python train.py --num_key_value_heads=4 --head_dim=32 --norm_place="pre" --norm_eps=1e-05 --rope_theta=10000.0 --tie_word_embeddings=true --init_out_by_depth=true --optimizer="muon" --lr_head=0.0119 --max_grad_norm=1.0 --decay_shape="linear"
Each number is 200 + 20 x the weight over the matrix's rms, rounded and kept within 0 to 999. Layers, rows and columns count from 0.

# layer 11 attention output (transposed), 128x64, rms 0.0731, rows 120-127, columns 0-63
202,209,207,213,204,208,180,213,204,215,215,226,185,201,188,206,235,180,206,225,212,209,189,180,176,198,227,192,207,202,192,162,237,191,217,214,232,196,171,163,203,231,185,163,195,155,215,202,210,205,204,191,163,181,201,221,172,189,200,235,193,211,193,231
225,179,198,208,189,189,199,205,177,246,208,158,187,201,224,204,191,214,219,173,204,221,183,189,172,190,204,207,162,220,184,217,221,220,202,235,165,203,207,218,196,187,209,196,218,189,193,234,202,192,187,183,178,204,182,204,224,204,189,189,188,217,214,179
229,197,208,214,215,192,190,195,205,180,230,206,229,248,239,190,213,198,191,215,194,180,174,164,188,208,219,194,213,189,178,203,181,198,232,184,199,184,184,210,193,219,207,197,193,207,204,196,225,177,180,191,195,216,209,193,189,200,186,178,215,223,183,181
206,182,191,198,210,214,206,214,214,177,240,227,197,206,194,214,225,184,223,198,166,220,192,211,189,199,210,178,195,197,181,152,190,180,186,181,210,195,168,189,222,183,210,216,204,231,185,222,196,214,213,191,190,207,211,211,220,203,188,175,187,169,215,184
189,198,221,198,193,225,199,170,220,211,224,186,218,213,191,222,201,191,200,205,187,200,211,239,173,229,175,210,192,204,177,168,208,228,208,200,187,196,196,221,174,212,224,223,184,184,207,204,190,199,197,174,205,193,211,194,192,180,178,213,170,208,224,194
221,220,190,209,215,191,220,201,175,233,210,195,229,200,197,209,201,195,197,160,193,214,207,191,228,187,189,209,225,184,209,207,182,204,205,197,178,190,184,194,204,188,196,200,193,206,188,209,228,190,201,216,184,208,187,179,188,199,227,193,222,185,187,193
179,188,194,210,206,181,228,204,169,214,176,181,205,221,176,211,217,213,218,188,190,190,217,187,189,229,168,176,209,207,210,197,166,184,175,198,216,212,193,228,205,224,213,192,209,204,206,196,188,196,207,177,202,175,193,233,194,199,225,176,220,197,214,198
241,226,182,186,173,210,203,172,210,173,257,187,185,174,181,200,189,201,199,207,187,227,164,211,191,219,180,187,221,220,206,195,201,241,197,212,184,181,175,188,198,194,215,205,184,200,200,208,192,202,219,203,209,215,195,191,201,181,202,207,185,189,200,217
# layer 11 attention value, 128x64, rms 0.193, rows 121-127, columns 0-63
213,189,207,183,197,185,207,176,205,183,197,153,169,204,208,193,219,177,186,215,174,225,224,197,222,223,184,202,192,171,174,204,224,194,208,184,196,196,215,226,190,229,199,182,193,219,207,191,205,207,172,218,221,202,196,175,211,212,224,165,209,197,183,222
188,180,172,218,197,193,208,188,226,213,194,188,204,205,181,201,209,188,174,184,203,168,215,223,188,191,219,200,174,207,197,201,177,219,191,223,216,218,203,207,203,194,204,181,170,219,230,218,224,164,204,204,181,203,208,209,213,214,214,219,181,185,199,201
202,218,216,202,212,200,208,200,225,251,198,202,192,208,197,193,211,197,199,235,223,193,221,192,195,182,223,206,178,194,182,213,176,213,203,177,200,195,194,186,230,216,216,162,205,203,197,205,179,203,192,156,203,198,197,199,193,194,188,228,225,201,180,196
225,216,194,232,179,174,187,177,165,207,196,189,213,229,194,212,225,149,211,215,214,195,212,207,190,183,184,198,215,193,197,208,173,193,201,211,216,191,185,184,209,212,208,186,200,233,165,201,206,190,197,186,223,190,227,213,215,211,216,184,238,189,195,191
198,198,176,207,223,214,196,203,216,162,189,177,184,180,205,211,210,200,191,195,181,223,194,203,171,205,169,210,178,207,216,205,201,220,195,201,170,192,212,183,178,189,193,202,206,201,236,191,210,191,181,211,211,220,186,183,203,217,181,199,197,186,236,199
205,186,201,190,184,216,205,170,186,178,218,203,180,195,231,213,178,188,202,205,210,211,177,221,189,205,170,215,205,194,190,201,185,207,183,212,211,203,219,162,174,232,204,190,214,175,187,193,224,223,219,172,221,171,210,186,188,196,193,210,207,213,213,210
218,218,196,222,232,192,174,226,229,208,185,203,177,210,181,200,219,202,211,210,196,201,222,179,221,178,191,181,208,197,181,216,192,197,215,213,196,200,178,202,187,220,198,186,218,226,220,216,199,176,196,165,202,202,226,219,179,212,229,184,209,181,191,183
# layer 11 MLP up, 512x64, rms 0.219, rows 0-46, columns 0-63
243,177,222,203,204,174,172,212,201,203,220,198,222,189,208,182,209,185,170,195,195,208,158,184,191,181,174,179,203,192,197,227,171,197,214,188,199,199,200,229,202,193,205,188,196,209,217,155,190,193,224,203,206,228,198,231,190,188,205,219,212,209,211,191
194,205,175,197,267,173,203,189,174,198,219,167,182,166,194,151,191,210,192,168,235,243,203,218,209,186,230,174,179,203,231,209,192,178,188,169,204,193,189,162,202,207,217,228,216,202,175,200,191,196,195,219,222,214,215,214,216,189,218,194,247,213,223,193
217,209,219,225,206,213,178,223,165,189,198,207,194,191,197,168,199,239,201,180,192,206,218,228,216,206,189,179,144,220,178,226,179,184,148,231,238,183,187,217,192,208,185,197,203,178,178,203,218,228,195,204,236,257,171,181,201,203,182,208,234,180,200,214
240,192,155,232,194,198,180,180,187,201,173,195,236,190,211,235,201,194,232,192,196,203,229,155,215,169,196,162,179,223,182,246,172,184,185,226,206,184,242,236,227,206,194,174,202,178,223,173,207,180,170,184,200,203,250,204,196,181,202,236,204,183,203,188
233,168,195,218,224,177,186,213,191,169,192,181,227,198,209,195,237,195,197,212,231,207,188,163,187,185,190,191,206,162,204,176,194,217,190,211,225,191,210,194,178,218,205,208,192,202,205,190,230,206,212,219,202,163,224,211,170,153,227,172,233,195,183,193
205,211,210,159,166,193,198,217,205,215,176,190,184,191,193,200,221,202,217,213,222,174,220,204,169,198,208,198,199,226,219,170,169,195,218,188,225,217,227,214,186,191,178,223,200,199,221,227,191,178,218,212,164,220,204,166,188,206,213,215,196,230,206,215
198,212,184,164,232,161,205,174,177,216,189,195,204,195,200,222,235,208,187,163,222,224,212,149,221,164,219,200,165,222,206,208,184,218,216,157,221,227,195,187,205,207,199,178,199,216,223,193,210,201,203,225,181,216,175,258,243,179,224,212,172,201,214,174
154,211,179,210,194,185,211,200,195,203,204,168,173,235,220,207,195,211,206,231,195,185,189,226,189,199,218,190,225,214,198,184,189,176,212,210,189,215,191,179,187,192,191,205,208,201,215,205,195,221,174,160,200,214,237,191,204,199,194,205,170,176,212,203
197,206,176,187,226,228,214,216,188,178,193,197,214,213,183,176,175,166,231,188,205,196,168,205,198,175,189,197,181,234,224,233,181,200,181,224,196,231,182,200,185,217,201,202,192,166,223,192,215,199,220,192,199,189,180,192,187,237,209,222,218,194,193,211
182,204,214,218,184,179,189,215,195,168,230,195,209,197,170,242,190,199,191,207,215,206,212,208,204,158,244,214,176,209,201,225,201,200,184,205,248,187,209,202,186,205,229,196,189,151,187,236,185,216,171,219,176,227,186,198,217,218,179,186,194,174,175,219
203,201,196,178,196,188,193,190,205,215,191,215,191,204,180,193,178,203,176,210,207,218,192,208,207,194,224,196,221,213,200,194,205,191,200,224,196,195,184,235,216,167,199,199,205,178,189,218,193,193,202,211,204,209,197,174,213,194,180,216,204,195,218,186
242,206,245,202,182,192,200,208,186,168,169,172,210,219,187,186,205,173,218,212,200,253,222,215,199,177,176,221,225,215,171,221,159,217,190,208,187,182,205,185,183,213,181,185,193,217,177,223,199,217,138,233,208,187,225,210,224,185,197,190,204,167,212,157
199,192,163,202,229,172,162,199,169,201,196,194,198,230,225,222,200,219,262,244,178,217,151,212,205,228,209,180,175,191,185,176,169,171,204,194,201,226,190,229,203,222,200,182,231,207,186,200,181,245,207,194,190,255,237,178,208,176,205,162,182,228,188,212
220,194,218,188,232,236,230,242,217,198,196,167,203,175,178,220,206,197,222,219,181,227,149,192,188,157,194,207,171,191,178,204,239,205,196,242,190,193,207,186,205,201,148,183,205,178,177,221,170,218,197,224,177,174,231,227,212,216,193,165,195,212,202,211
163,207,211,204,192,188,204,230,223,204,223,225,183,201,195,199,216,222,158,212,184,227,200,205,201,202,201,220,206,210,204,209,195,218,207,196,172,201,177,204,164,184,197,213,233,210,197,186,231,195,185,211,188,207,200,209,183,161,197,211,221,194,229,197
219,194,177,198,230,207,223,163,205,176,178,207,176,183,187,215,174,172,228,217,182,187,206,206,192,174,215,218,192,232,227,189,198,206,175,228,171,183,229,195,204,208,178,222,202,229,195,195,203,205,180,186,211,220,195,169,221,202,219,213,187,173,230,190
200,208,182,212,210,197,195,213,207,192,203,216,183,174,169,198,197,213,208,219,207,211,191,206,196,163,222,206,167,195,211,185,199,207,198,197,215,158,195,194,222,206,197,214,184,204,206,216,208,206,222,185,209,211,195,216,237,208,204,197,198,196,209,226
194,187,188,167,220,205,206,204,169,197,228,184,193,190,194,177,203,198,197,194,215,204,225,188,219,201,229,196,204,213,166,217,169,207,224,190,208,213,184,216,211,172,204,193,208,191,203,189,196,194,178,195,182,180,188,187,233,170,205,207,221,221,246,202
202,199,187,199,194,184,196,200,220,178,189,218,196,226,201,165,223,170,185,162,192,219,208,177,232,221,234,189,226,208,191,201,194,219,193,220,235,201,200,241,177,180,193,193,199,179,224,174,182,205,199,193,220,175,200,193,215,203,194,241,214,201,193,203
215,194,196,169,169,218,175,207,186,186,237,179,183,200,209,169,229,161,174,184,199,213,187,174,224,169,217,204,215,225,222,208,217,185,194,195,211,212,227,207,223,198,184,207,225,236,204,183,207,222,177,189,220,199,212,201,202,228,210,186,197,170,196,191
239,228,195,193,177,189,178,192,190,208,188,216,192,205,213,201,212,210,200,182,207,212,191,250,187,197,228,198,171,218,203,196,161,186,165,204,204,216,181,179,234,244,214,227,247,207,173,187,211,191,178,216,172,191,245,178,176,206,192,203,164,182,199,173
223,164,196,230,189,187,171,239,214,173,182,183,202,185,173,224,213,185,223,190,196,226,214,198,213,196,194,201,222,189,147,178,174,229,183,189,197,193,211,207,189,232,215,187,200,199,193,175,235,206,217,229,203,218,218,190,217,211,230,206,198,178,204,178
195,168,226,198,204,165,190,179,198,206,202,197,207,220,201,190,202,171,180,164,224,210,200,224,226,191,188,206,176,242,168,197,190,199,224,239,197,204,168,181,201,190,218,210,203,191,221,162,206,211,230,208,219,228,205,230,179,180,217,196,196,197,190,208
197,218,232,195,225,241,193,199,209,161,196,183,204,208,210,199,208,194,184,183,208,220,189,201,197,198,220,183,202,217,186,216,212,200,170,217,189,171,207,207,184,234,163,226,178,214,177,195,209,212,246,227,170,189,191,187,186,180,165,210,214,197,177,200
221,215,183,195,214,208,196,180,180,191,216,246,192,196,192,221,217,193,213,202,216,176,186,190,188,197,179,176,190,207,175,226,199,203,239,221,194,206,199,206,188,202,181,195,232,193,212,210,211,198,193,193,198,214,187,196,222,198,224,251,178,192,170,178
199,196,226,208,201,205,208,220,191,227,181,184,213,225,210,170,234,193,207,198,198,205,203,172,204,222,175,190,175,191,207,213,204,191,215,206,204,212,211,218,196,206,183,167,209,198,212,180,172,193,205,213,168,220,201,212,196,185,187,190,224,194,178,227
214,215,200,199,226,219,203,207,210,232,227,173,204,148,219,173,203,197,215,190,193,212,198,190,216,203,218,200,191,178,178,181,190,202,191,220,188,172,189,194,190,220,176,202,215,195,149,178,211,148,192,230,220,202,220,200,212,203,212,241,180,214,196,220
189,146,205,194,175,193,171,177,188,234,208,181,212,180,213,239,199,209,206,230,219,220,177,231,204,206,189,174,191,192,197,234,242,231,229,249,202,171,246,178,167,173,203,225,186,171,172,193,219,228,201,200,217,189,245,142,210,219,244,187,175,199,185,201
208,185,215,192,211,218,216,183,218,189,198,215,183,193,183,208,195,223,184,203,194,210,216,214,213,225,207,203,190,202,185,203,196,207,200,195,181,187,201,199,190,190,188,191,188,213,188,180,217,215,177,196,186,196,202,202,225,196,185,194,174,199,230,200
215,208,196,145,199,189,252,201,182,163,160,199,203,199,183,242,202,256,200,201,206,218,173,213,194,178,239,214,171,206,199,253,200,178,191,209,186,206,225,177,218,190,175,179,233,191,200,234,211,168,211,171,175,208,196,217,246,213,218,195,206,184,168,235
218,179,187,227,184,226,204,228,224,172,191,239,221,186,216,210,196,202,191,194,195,210,175,202,211,199,188,169,195,202,184,233,167,176,190,212,211,208,188,170,171,199,197,199,204,205,195,165,213,207,155,197,214,173,231,201,226,200,231,203,210,216,217,187
216,188,190,197,222,161,195,187,159,208,194,164,210,220,225,215,199,207,170,165,247,189,190,164,183,197,193,232,198,178,188,209,169,225,231,216,207,193,196,229,197,195,194,219,191,189,190,197,182,239,191,183,227,210,236,195,210,201,172,198,218,203,191,214
211,192,164,209,216,168,190,202,207,229,212,135,180,207,257,213,171,211,248,191,224,251,238,210,143,234,234,195,170,206,230,198,173,182,160,202,229,186,164,195,144,231,182,206,219,163,209,170,183,239,219,160,246,200,210,235,174,161,205,206,193,200,201,205
185,185,218,235,195,233,200,230,205,209,207,193,203,202,192,212,210,168,230,185,209,185,194,196,146,177,216,208,202,189,163,233,201,228,195,178,192,188,207,217,223,188,234,181,217,174,173,213,250,219,207,177,149,218,227,158,182,208,226,228,191,194,224,204
210,244,219,205,202,216,214,219,186,216,197,201,159,239,222,180,206,189,212,204,207,206,191,216,210,196,192,192,175,213,179,204,187,186,235,221,199,184,180,216,183,186,222,188,202,190,190,221,217,202,183,236,190,216,214,183,197,191,195,189,179,211,160,192
205,198,198,227,226,242,201,225,163,221,175,203,192,194,147,244,221,206,196,183,196,202,184,191,176,210,214,166,220,180,204,151,194,205,221,237,203,188,199,221,190,221,159,203,216,225,182,180,193,225,227,200,178,197,188,197,188,162,199,198,216,171,193,217
156,216,196,238,228,186,183,178,206,227,160,210,220,192,197,194,202,162,249,191,194,232,179,219,227,204,187,177,188,217,169,170,235,218,198,230,181,188,204,189,165,180,233,200,203,170,182,196,213,221,181,217,175,184,184,225,187,218,205,186,185,192,243,238
221,202,227,209,176,215,220,209,175,202,203,227,251,195,196,210,211,198,214,167,216,241,168,220,173,183,199,172,182,212,184,232,239,191,187,188,188,205,225,208,197,227,183,186,192,169,204,151,175,192,213,208,218,201,229,208,184,190,184,186,171,207,220,190
209,200,219,189,180,204,205,208,190,185,185,213,181,212,186,207,219,161,198,189,179,202,203,188,207,220,196,215,230,199,196,205,194,233,234,203,190,184,191,170,218,217,199,166,175,217,183,205,204,216,198,183,211,167,214,199,182,189,231,222,231,199,221,208
197,190,231,186,221,173,185,182,198,189,187,199,214,237,221,203,204,212,218,220,204,201,145,231,193,222,205,188,207,192,192,234,213,187,211,191,168,201,202,177,203,216,168,201,205,182,174,180,206,223,222,199,173,172,174,216,205,189,190,211,174,216,217,206
253,176,183,218,196,194,201,233,161,182,187,201,178,153,156,190,211,193,218,213,165,181,186,207,191,197,198,236,186,204,194,205,248,173,223,226,204,212,210,199,170,208,215,200,242,204,220,240,199,198,204,165,160,219,211,238,193,188,234,180,208,206,184,215
205,196,207,182,199,207,184,211,206,218,225,228,220,184,201,203,192,215,210,185,180,211,225,221,172,203,200,170,187,175,224,180,194,190,210,204,209,214,202,168,191,182,208,194,197,207,213,193,203,185,214,193,164,201,208,218,164,221,211,203,192,206,194,224
192,192,189,196,239,170,171,245,196,219,196,188,229,173,164,191,207,191,171,211,214,201,193,209,218,202,210,181,208,201,207,205,223,194,251,204,203,210,179,180,167,213,195,181,213,184,238,222,188,218,191,182,210,198,189,179,186,225,216,191,247,214,197,186
189,179,219,220,211,196,175,215,200,195,167,203,185,201,186,228,208,184,221,200,170,203,223,174,195,207,209,177,192,168,199,200,218,181,219,190,209,182,213,172,216,202,208,182,185,178,192,233,227,209,185,188,202,187,203,226,192,183,214,187,231,203,196,216
240,177,209,218,212,238,211,226,173,225,179,202,195,196,192,223,199,180,186,190,163,215,199,205,196,202,214,187,213,187,224,209,184,193,181,180,186,204,168,229,227,205,190,198,213,185,193,209,244,186,160,202,208,227,186,189,184,187,187,212,164,197,184,198
211,184,191,180,199,222,181,217,195,210,216,201,186,224,189,141,224,194,208,219,215,206,195,214,204,185,208,227,191,204,188,178,204,226,223,182,233,164,185,208,189,214,218,206,245,207,201,215,197,185,200,226,195,180,220,211,200,189,215,197,153,189,206,197
227,209,206,203,213,182,202,203,182,171,170,212,190,196,213,195,197,200,190,196,182,178,208,200,227,214,217,188,176,178,201,194,217,189,196,198,191,194,195,194,191,188,204,197,161,194,210,222,219,225,175,180,193,199,191,221,201,197,186,213,215,190,192,212
# layer 11 MLP down (transposed), 512x64, rms 0.0257, rows 0-46, columns 0-63
208,211,168,198,210,198,197,183,192,167,219,206,214,185,199,213,210,231,204,208,188,214,209,184,240,217,212,221,211,203,193,190,205,174,174,201,200,218,215,240,172,173,211,189,229,212,194,185,194,173,181,188,221,172,231,205,198,193,183,178,210,186,193,153
182,183,196,190,202,211,180,206,210,205,162,203,174,235,191,246,217,181,207,224,186,196,187,199,209,172,223,228,211,185,146,210,229,211,217,217,194,214,206,229,198,231,181,188,184,224,220,177,204,195,187,223,189,181,211,248,185,188,204,221,196,189,182,195
172,195,215,264,176,181,179,231,207,181,219,206,165,164,201,230,183,212,202,173,227,218,162,218,195,216,186,188,205,184,188,197,161,195,202,173,212,198,207,199,242,215,189,211,204,189,218,204,214,168,212,191,218,191,218,178,216,188,209,197,191,168,227,190
218,196,190,171,160,226,148,182,205,213,185,195,215,172,208,236,231,220,165,144,233,173,251,197,245,206,193,212,185,200,214,181,168,201,215,204,183,237,168,159,234,217,161,196,201,185,217,200,193,175,227,205,190,216,214,211,166,223,178,226,210,224,235,176
204,223,184,218,180,200,167,195,178,192,201,204,237,251,219,191,203,236,190,201,206,189,218,229,211,180,199,209,200,194,192,207,202,201,223,184,208,216,219,199,197,189,188,209,208,200,185,224,156,211,197,201,182,144,163,166,200,189,184,179,243,192,187,223
196,177,218,195,188,196,223,183,210,210,200,187,177,214,175,196,210,196,192,220,218,182,214,217,173,196,171,191,219,183,192,200,151,204,224,242,190,214,205,197,192,205,197,214,252,215,223,214,167,202,173,168,195,191,177,199,210,245,189,193,204,202,210,225
202,182,200,207,200,196,223,215,165,158,209,236,181,203,185,253,182,206,213,231,190,204,190,251,234,207,179,156,230,184,207,177,196,188,201,217,219,208,225,187,210,226,206,147,205,189,195,190,192,200,221,181,227,207,185,227,175,202,180,218,200,164,154,227
231,215,189,176,218,199,192,204,202,207,202,224,204,208,182,213,232,189,178,173,218,212,202,184,190,181,207,237,194,181,206,223,188,218,209,165,187,199,213,196,190,164,194,194,186,231,238,186,212,206,220,213,195,180,193,177,182,180,193,209,204,190,181,216
196,234,187,202,182,193,210,193,224,206,173,229,186,213,173,179,221,201,233,206,238,183,204,212,192,208,191,181,206,197,179,174,204,219,198,209,217,173,214,216,224,176,247,182,201,190,201,219,202,182,187,207,196,208,187,194,176,237,184,220,190,218,202,178
200,197,235,212,196,252,213,212,219,218,202,193,246,194,209,208,177,159,195,217,205,181,193,158,173,190,228,216,185,194,221,177,231,164,180,192,217,203,202,200,201,195,215,187,206,171,183,196,241,209,193,206,220,212,217,183,208,192,190,188,214,225,172,193
201,213,192,226,208,196,205,179,191,217,213,186,213,193,182,217,192,221,206,212,220,212,213,204,207,203,197,183,198,198,200,210,175,203,203,168,218,186,184,182,177,221,186,211,194,214,193,158,212,210,204,209,203,206,191,214,207,212,196,197,204,181,200,220
197,218,248,221,200,163,189,214,200,169,217,245,211,185,211,160,181,182,172,236,205,190,162,202,199,223,241,156,203,188,229,188,171,170,207,190,193,220,165,221,221,180,201,207,234,229,201,195,178,193,200,207,194,189,239,211,177,157,160,179,276,195,233,193
211,199,202,226,222,171,211,177,201,227,238,182,184,180,174,156,195,220,162,210,221,203,188,218,198,193,160,174,214,179,194,238,186,213,200,211,174,178,239,205,254,170,210,237,184,172,220,228,185,202,235,197,210,164,181,227,173,225,225,169,175,184,179,198
197,170,210,180,174,193,202,217,153,218,199,180,150,189,191,247,158,243,201,195,162,194,231,235,214,272,232,212,183,181,225,203,183,209,222,228,217,214,185,194,199,203,224,200,164,224,217,223,167,183,201,220,185,191,207,212,210,203,180,227,188,196,193,232
192,228,226,228,205,227,198,191,187,173,220,202,201,186,219,198,202,199,202,201,199,219,187,196,199,195,201,204,192,216,183,221,176,198,173,155,221,162,189,178,212,202,179,208,203,182,213,202,215,206,197,211,178,207,196,188,224,212,146,225,199,195,192,190
177,186,204,178,193,200,207,184,207,212,222,207,195,213,219,196,208,219,211,164,202,203,204,196,191,202,207,240,212,195,190,189,213,172,220,155,220,229,239,222,165,180,218,206,184,181,196,215,187,214,226,196,189,183,187,208,172,174,190,201,205,231,222,211
223,194,209,218,213,206,216,195,200,200,188,183,228,225,206,176,233,184,199,192,197,207,190,214,200,215,211,202,220,202,217,202,194,194,216,172,192,218,196,187,216,199,191,182,205,181,206,214,193,207,175,202,203,206,209,199,185,181,194,192,191,202,189,192
196,204,207,191,212,219,216,207,224,179,200,210,214,206,213,185,197,175,190,223,194,219,177,218,209,215,181,192,184,204,195,230,209,195,195,198,190,196,228,201,203,193,208,184,169,193,207,188,209,238,220,205,185,217,153,181,195,207,186,164,223,179,236,189
206,193,224,178,232,147,183,211,194,221,185,202,219,158,169,194,224,214,222,195,200,194,193,195,183,201,210,196,216,183,172,212,155,228,234,204,173,178,222,227,205,208,182,201,201,210,210,183,179,218,205,197,195,173,172,211,183,194,231,211,233,184,205,218
173,188,202,212,231,197,180,190,232,218,200,201,204,269,206,209,192,205,209,201,193,214,188,177,211,190,184,214,221,189,186,209,189,212,162,186,216,193,215,218,187,183,196,177,198,181,201,186,195,220,207,208,192,170,198,183,212,179,217,229,195,205,247,205
184,182,236,179,190,188,196,170,193,200,217,178,195,251,198,194,211,186,168,194,218,233,226,227,196,167,235,183,215,235,195,226,215,185,208,227,172,218,172,188,165,171,182,195,224,226,223,215,168,244,180,210,198,194,175,194,175,212,238,221,209,187,172,178
220,186,220,207,186,201,225,210,203,226,177,217,212,213,191,208,230,206,181,208,171,173,186,181,172,194,199,230,174,190,213,181,199,198,193,225,208,208,177,210,234,195,219,173,185,236,197,186,173,194,180,179,158,169,213,222,204,214,192,199,202,190,222,217
220,178,190,232,207,211,194,202,183,189,238,194,211,217,163,186,185,186,199,236,188,219,223,224,247,152,223,198,199,197,201,194,194,183,179,164,200,155,195,224,214,194,210,199,184,220,195,214,231,189,209,222,205,213,189,170,166,204,216,194,198,202,186,220
195,186,200,196,174,196,186,183,193,215,172,229,187,206,208,236,208,204,205,192,201,197,237,237,201,199,197,193,214,185,189,193,159,213,202,182,182,208,202,185,220,180,235,219,189,211,189,203,191,189,156,203,216,237,179,193,189,245,176,190,185,194,201,196
200,214,200,212,227,177,217,184,206,189,216,210,235,182,213,192,175,203,176,190,203,191,180,207,190,202,192,233,207,170,250,190,195,186,198,186,199,210,199,190,186,210,198,192,208,195,200,198,201,223,200,206,219,213,199,190,212,208,199,162,220,205,178,198
206,187,195,185,171,211,210,196,192,198,208,196,216,188,204,238,177,185,213,211,198,211,231,199,168,238,193,204,215,216,187,216,203,192,198,191,177,227,189,192,210,194,207,188,208,238,196,200,191,220,181,179,221,213,188,198,177,192,198,188,208,170,214,202
217,193,202,212,191,206,206,210,228,206,211,231,183,197,205,136,184,207,191,173,190,176,199,194,223,189,205,171,210,177,164,197,198,206,208,225,211,187,206,228,173,194,194,231,202,190,234,175,220,192,209,176,227,211,217,180,229,200,199,177,190,200,173,198
239,255,239,147,182,183,202,178,181,204,209,187,215,182,202,154,185,195,182,182,199,232,203,213,200,204,222,221,220,223,206,208,231,225,190,195,237,181,215,208,167,254,192,228,213,216,154,195,152,183,196,210,211,213,132,209,246,218,182,196,226,157,210,189
211,177,185,197,204,201,210,185,200,205,221,210,224,205,207,184,211,189,181,203,203,200,213,194,200,209,202,209,202,193,199,213,190,193,188,198,210,204,197,191,202,202,206,181,188,190,195,208,182,194,201,176,201,170,191,178,219,211,207,211,183,212,207,194
216,227,191,217,217,227,180,201,222,168,244,206,183,217,208,234,213,198,253,222,201,198,197,197,205,223,202,244,227,185,234,194,157,182,203,161,215,215,202,188,158,195,203,186,192,196,137,183,245,225,173,161,181,185,209,195,204,190,183,194,226,199,171,192
195,200,196,212,163,203,215,213,226,205,214,222,240,205,183,193,209,232,210,159,206,178,172,188,204,194,220,172,165,228,186,242,177,184,197,170,169,194,227,196,197,182,218,209,210,181,225,198,183,190,212,209,207,178,203,187,200,223,180,202,202,181,228,210
177,208,205,223,166,196,220,201,206,207,207,215,180,167,202,174,216,193,228,183,196,212,202,229,261,172,182,191,247,247,189,183,206,214,225,203,203,226,164,206,189,210,203,189,213,189,175,204,203,185,196,193,182,200,161,205,227,203,204,218,185,185,194,210
248,171,174,214,208,248,214,163,194,194,170,210,183,218,209,170,195,148,193,232,202,184,227,207,207,166,180,191,174,158,203,194,185,176,251,217,190,231,212,209,197,236,187,239,160,247,232,219,229,181,194,222,196,192,202,159,195,212,230,174,203,205,236,170
163,218,167,226,184,182,209,213,211,190,230,206,187,215,191,205,186,217,209,188,179,174,202,248,221,177,174,166,209,192,227,203,227,191,181,226,210,222,206,158,231,228,230,192,228,214,147,220,178,227,193,164,200,176,227,192,196,202,218,196,169,193,216,185
201,232,193,177,224,159,191,207,193,207,227,195,186,218,198,237,175,209,190,210,210,183,214,204,188,197,194,205,222,198,202,205,180,179,194,230,191,183,178,189,204,186,216,197,213,233,226,208,193,173,216,195,183,219,173,191,202,215,195,205,253,196,173,184
192,194,177,155,187,170,195,219,192,205,231,178,220,219,199,203,195,213,212,199,184,177,174,205,226,203,230,234,200,194,178,226,209,188,170,195,212,222,234,217,226,178,225,220,204,213,179,236,141,186,188,166,199,221,170,236,192,195,211,183,177,187,184,178
223,195,228,195,205,198,189,233,205,161,216,164,204,224,202,167,190,180,187,193,186,186,250,217,225,209,196,194,219,213,214,208,202,196,229,162,189,221,194,218,216,195,196,213,209,246,232,165,196,156,222,219,207,213,228,184,177,171,159,198,229,208,185,182
210,219,196,201,204,213,159,223,221,213,179,226,202,219,190,213,175,194,195,170,197,177,197,164,180,197,151,224,195,184,194,216,180,192,209,175,228,202,229,210,207,187,188,215,199,231,205,215,255,203,174,202,208,172,190,206,208,204,206,151,202,186,217,196
183,183,189,213,211,208,176,209,200,207,200,192,187,187,190,190,199,207,181,205,184,187,216,195,221,192,191,174,202,186,203,201,195,200,177,185,201,224,169,223,189,195,210,228,222,182,207,197,196,203,233,227,216,217,237,227,206,219,179,204,186,218,195,243
236,194,190,216,199,216,196,231,196,219,184,196,199,195,190,198,175,200,201,228,198,211,219,219,177,180,178,200,227,212,187,238,212,231,223,175,185,168,210,188,202,202,220,212,192,213,161,210,184,183,187,178,195,193,188,221,182,183,180,231,182,174,198,203
215,201,221,213,207,207,163,171,238,205,209,226,219,191,208,218,201,218,189,174,169,213,223,215,254,198,167,209,205,208,221,145,211,210,183,183,193,195,152,185,213,181,200,229,182,221,210,178,211,212,218,202,198,210,172,220,181,209,153,179,210,229,199,216
182,214,221,194,163,196,172,189,208,215,221,177,229,198,230,187,197,191,199,214,203,196,197,222,197,201,196,201,203,211,192,209,184,208,183,168,171,196,186,184,197,182,208,207,221,215,192,207,211,210,214,204,203,201,188,223,204,191,208,184,184,192,202,221
205,175,179,195,185,212,186,139,197,192,214,200,195,204,196,216,205,197,217,222,195,219,193,182,218,220,203,201,188,220,181,219,206,201,175,208,234,156,185,223,181,185,232,208,228,255,186,194,154,197,189,186,215,202,194,207,212,198,203,224,189,178,213,195
191,228,210,202,191,178,178,193,205,205,193,207,194,189,213,211,184,180,179,204,217,197,225,195,199,197,185,177,186,207,217,178,226,219,197,180,178,216,192,217,230,201,185,191,217,215,209,224,201,205,220,177,220,211,195,225,209,200,181,184,193,191,220,172
170,202,214,184,170,213,212,178,217,209,202,194,176,197,256,226,194,205,171,170,226,232,240,218,206,165,218,191,210,209,213,216,196,176,177,206,206,222,179,180,213,223,191,160,199,207,216,184,178,172,202,199,189,215,186,197,207,194,226,197,194,200,222,212
201,161,210,166,166,223,209,223,208,211,191,191,203,197,192,211,206,155,221,217,207,200,221,179,197,227,182,242,187,236,181,204,172,213,205,214,212,208,186,225,178,175,196,177,214,224,214,229,211,197,187,222,176,204,197,182,184,186,194,194,203,198,181,181
197,193,191,202,208,213,203,190,212,205,208,208,199,207,190,211,180,190,183,200,204,204,201,222,202,187,197,202,177,216,221,192,218,214,212,212,176,207,170,199,195,208,208,208,194,193,212,173,184,167,220,178,215,196,224,222,222,187,195,194,211,188,196,178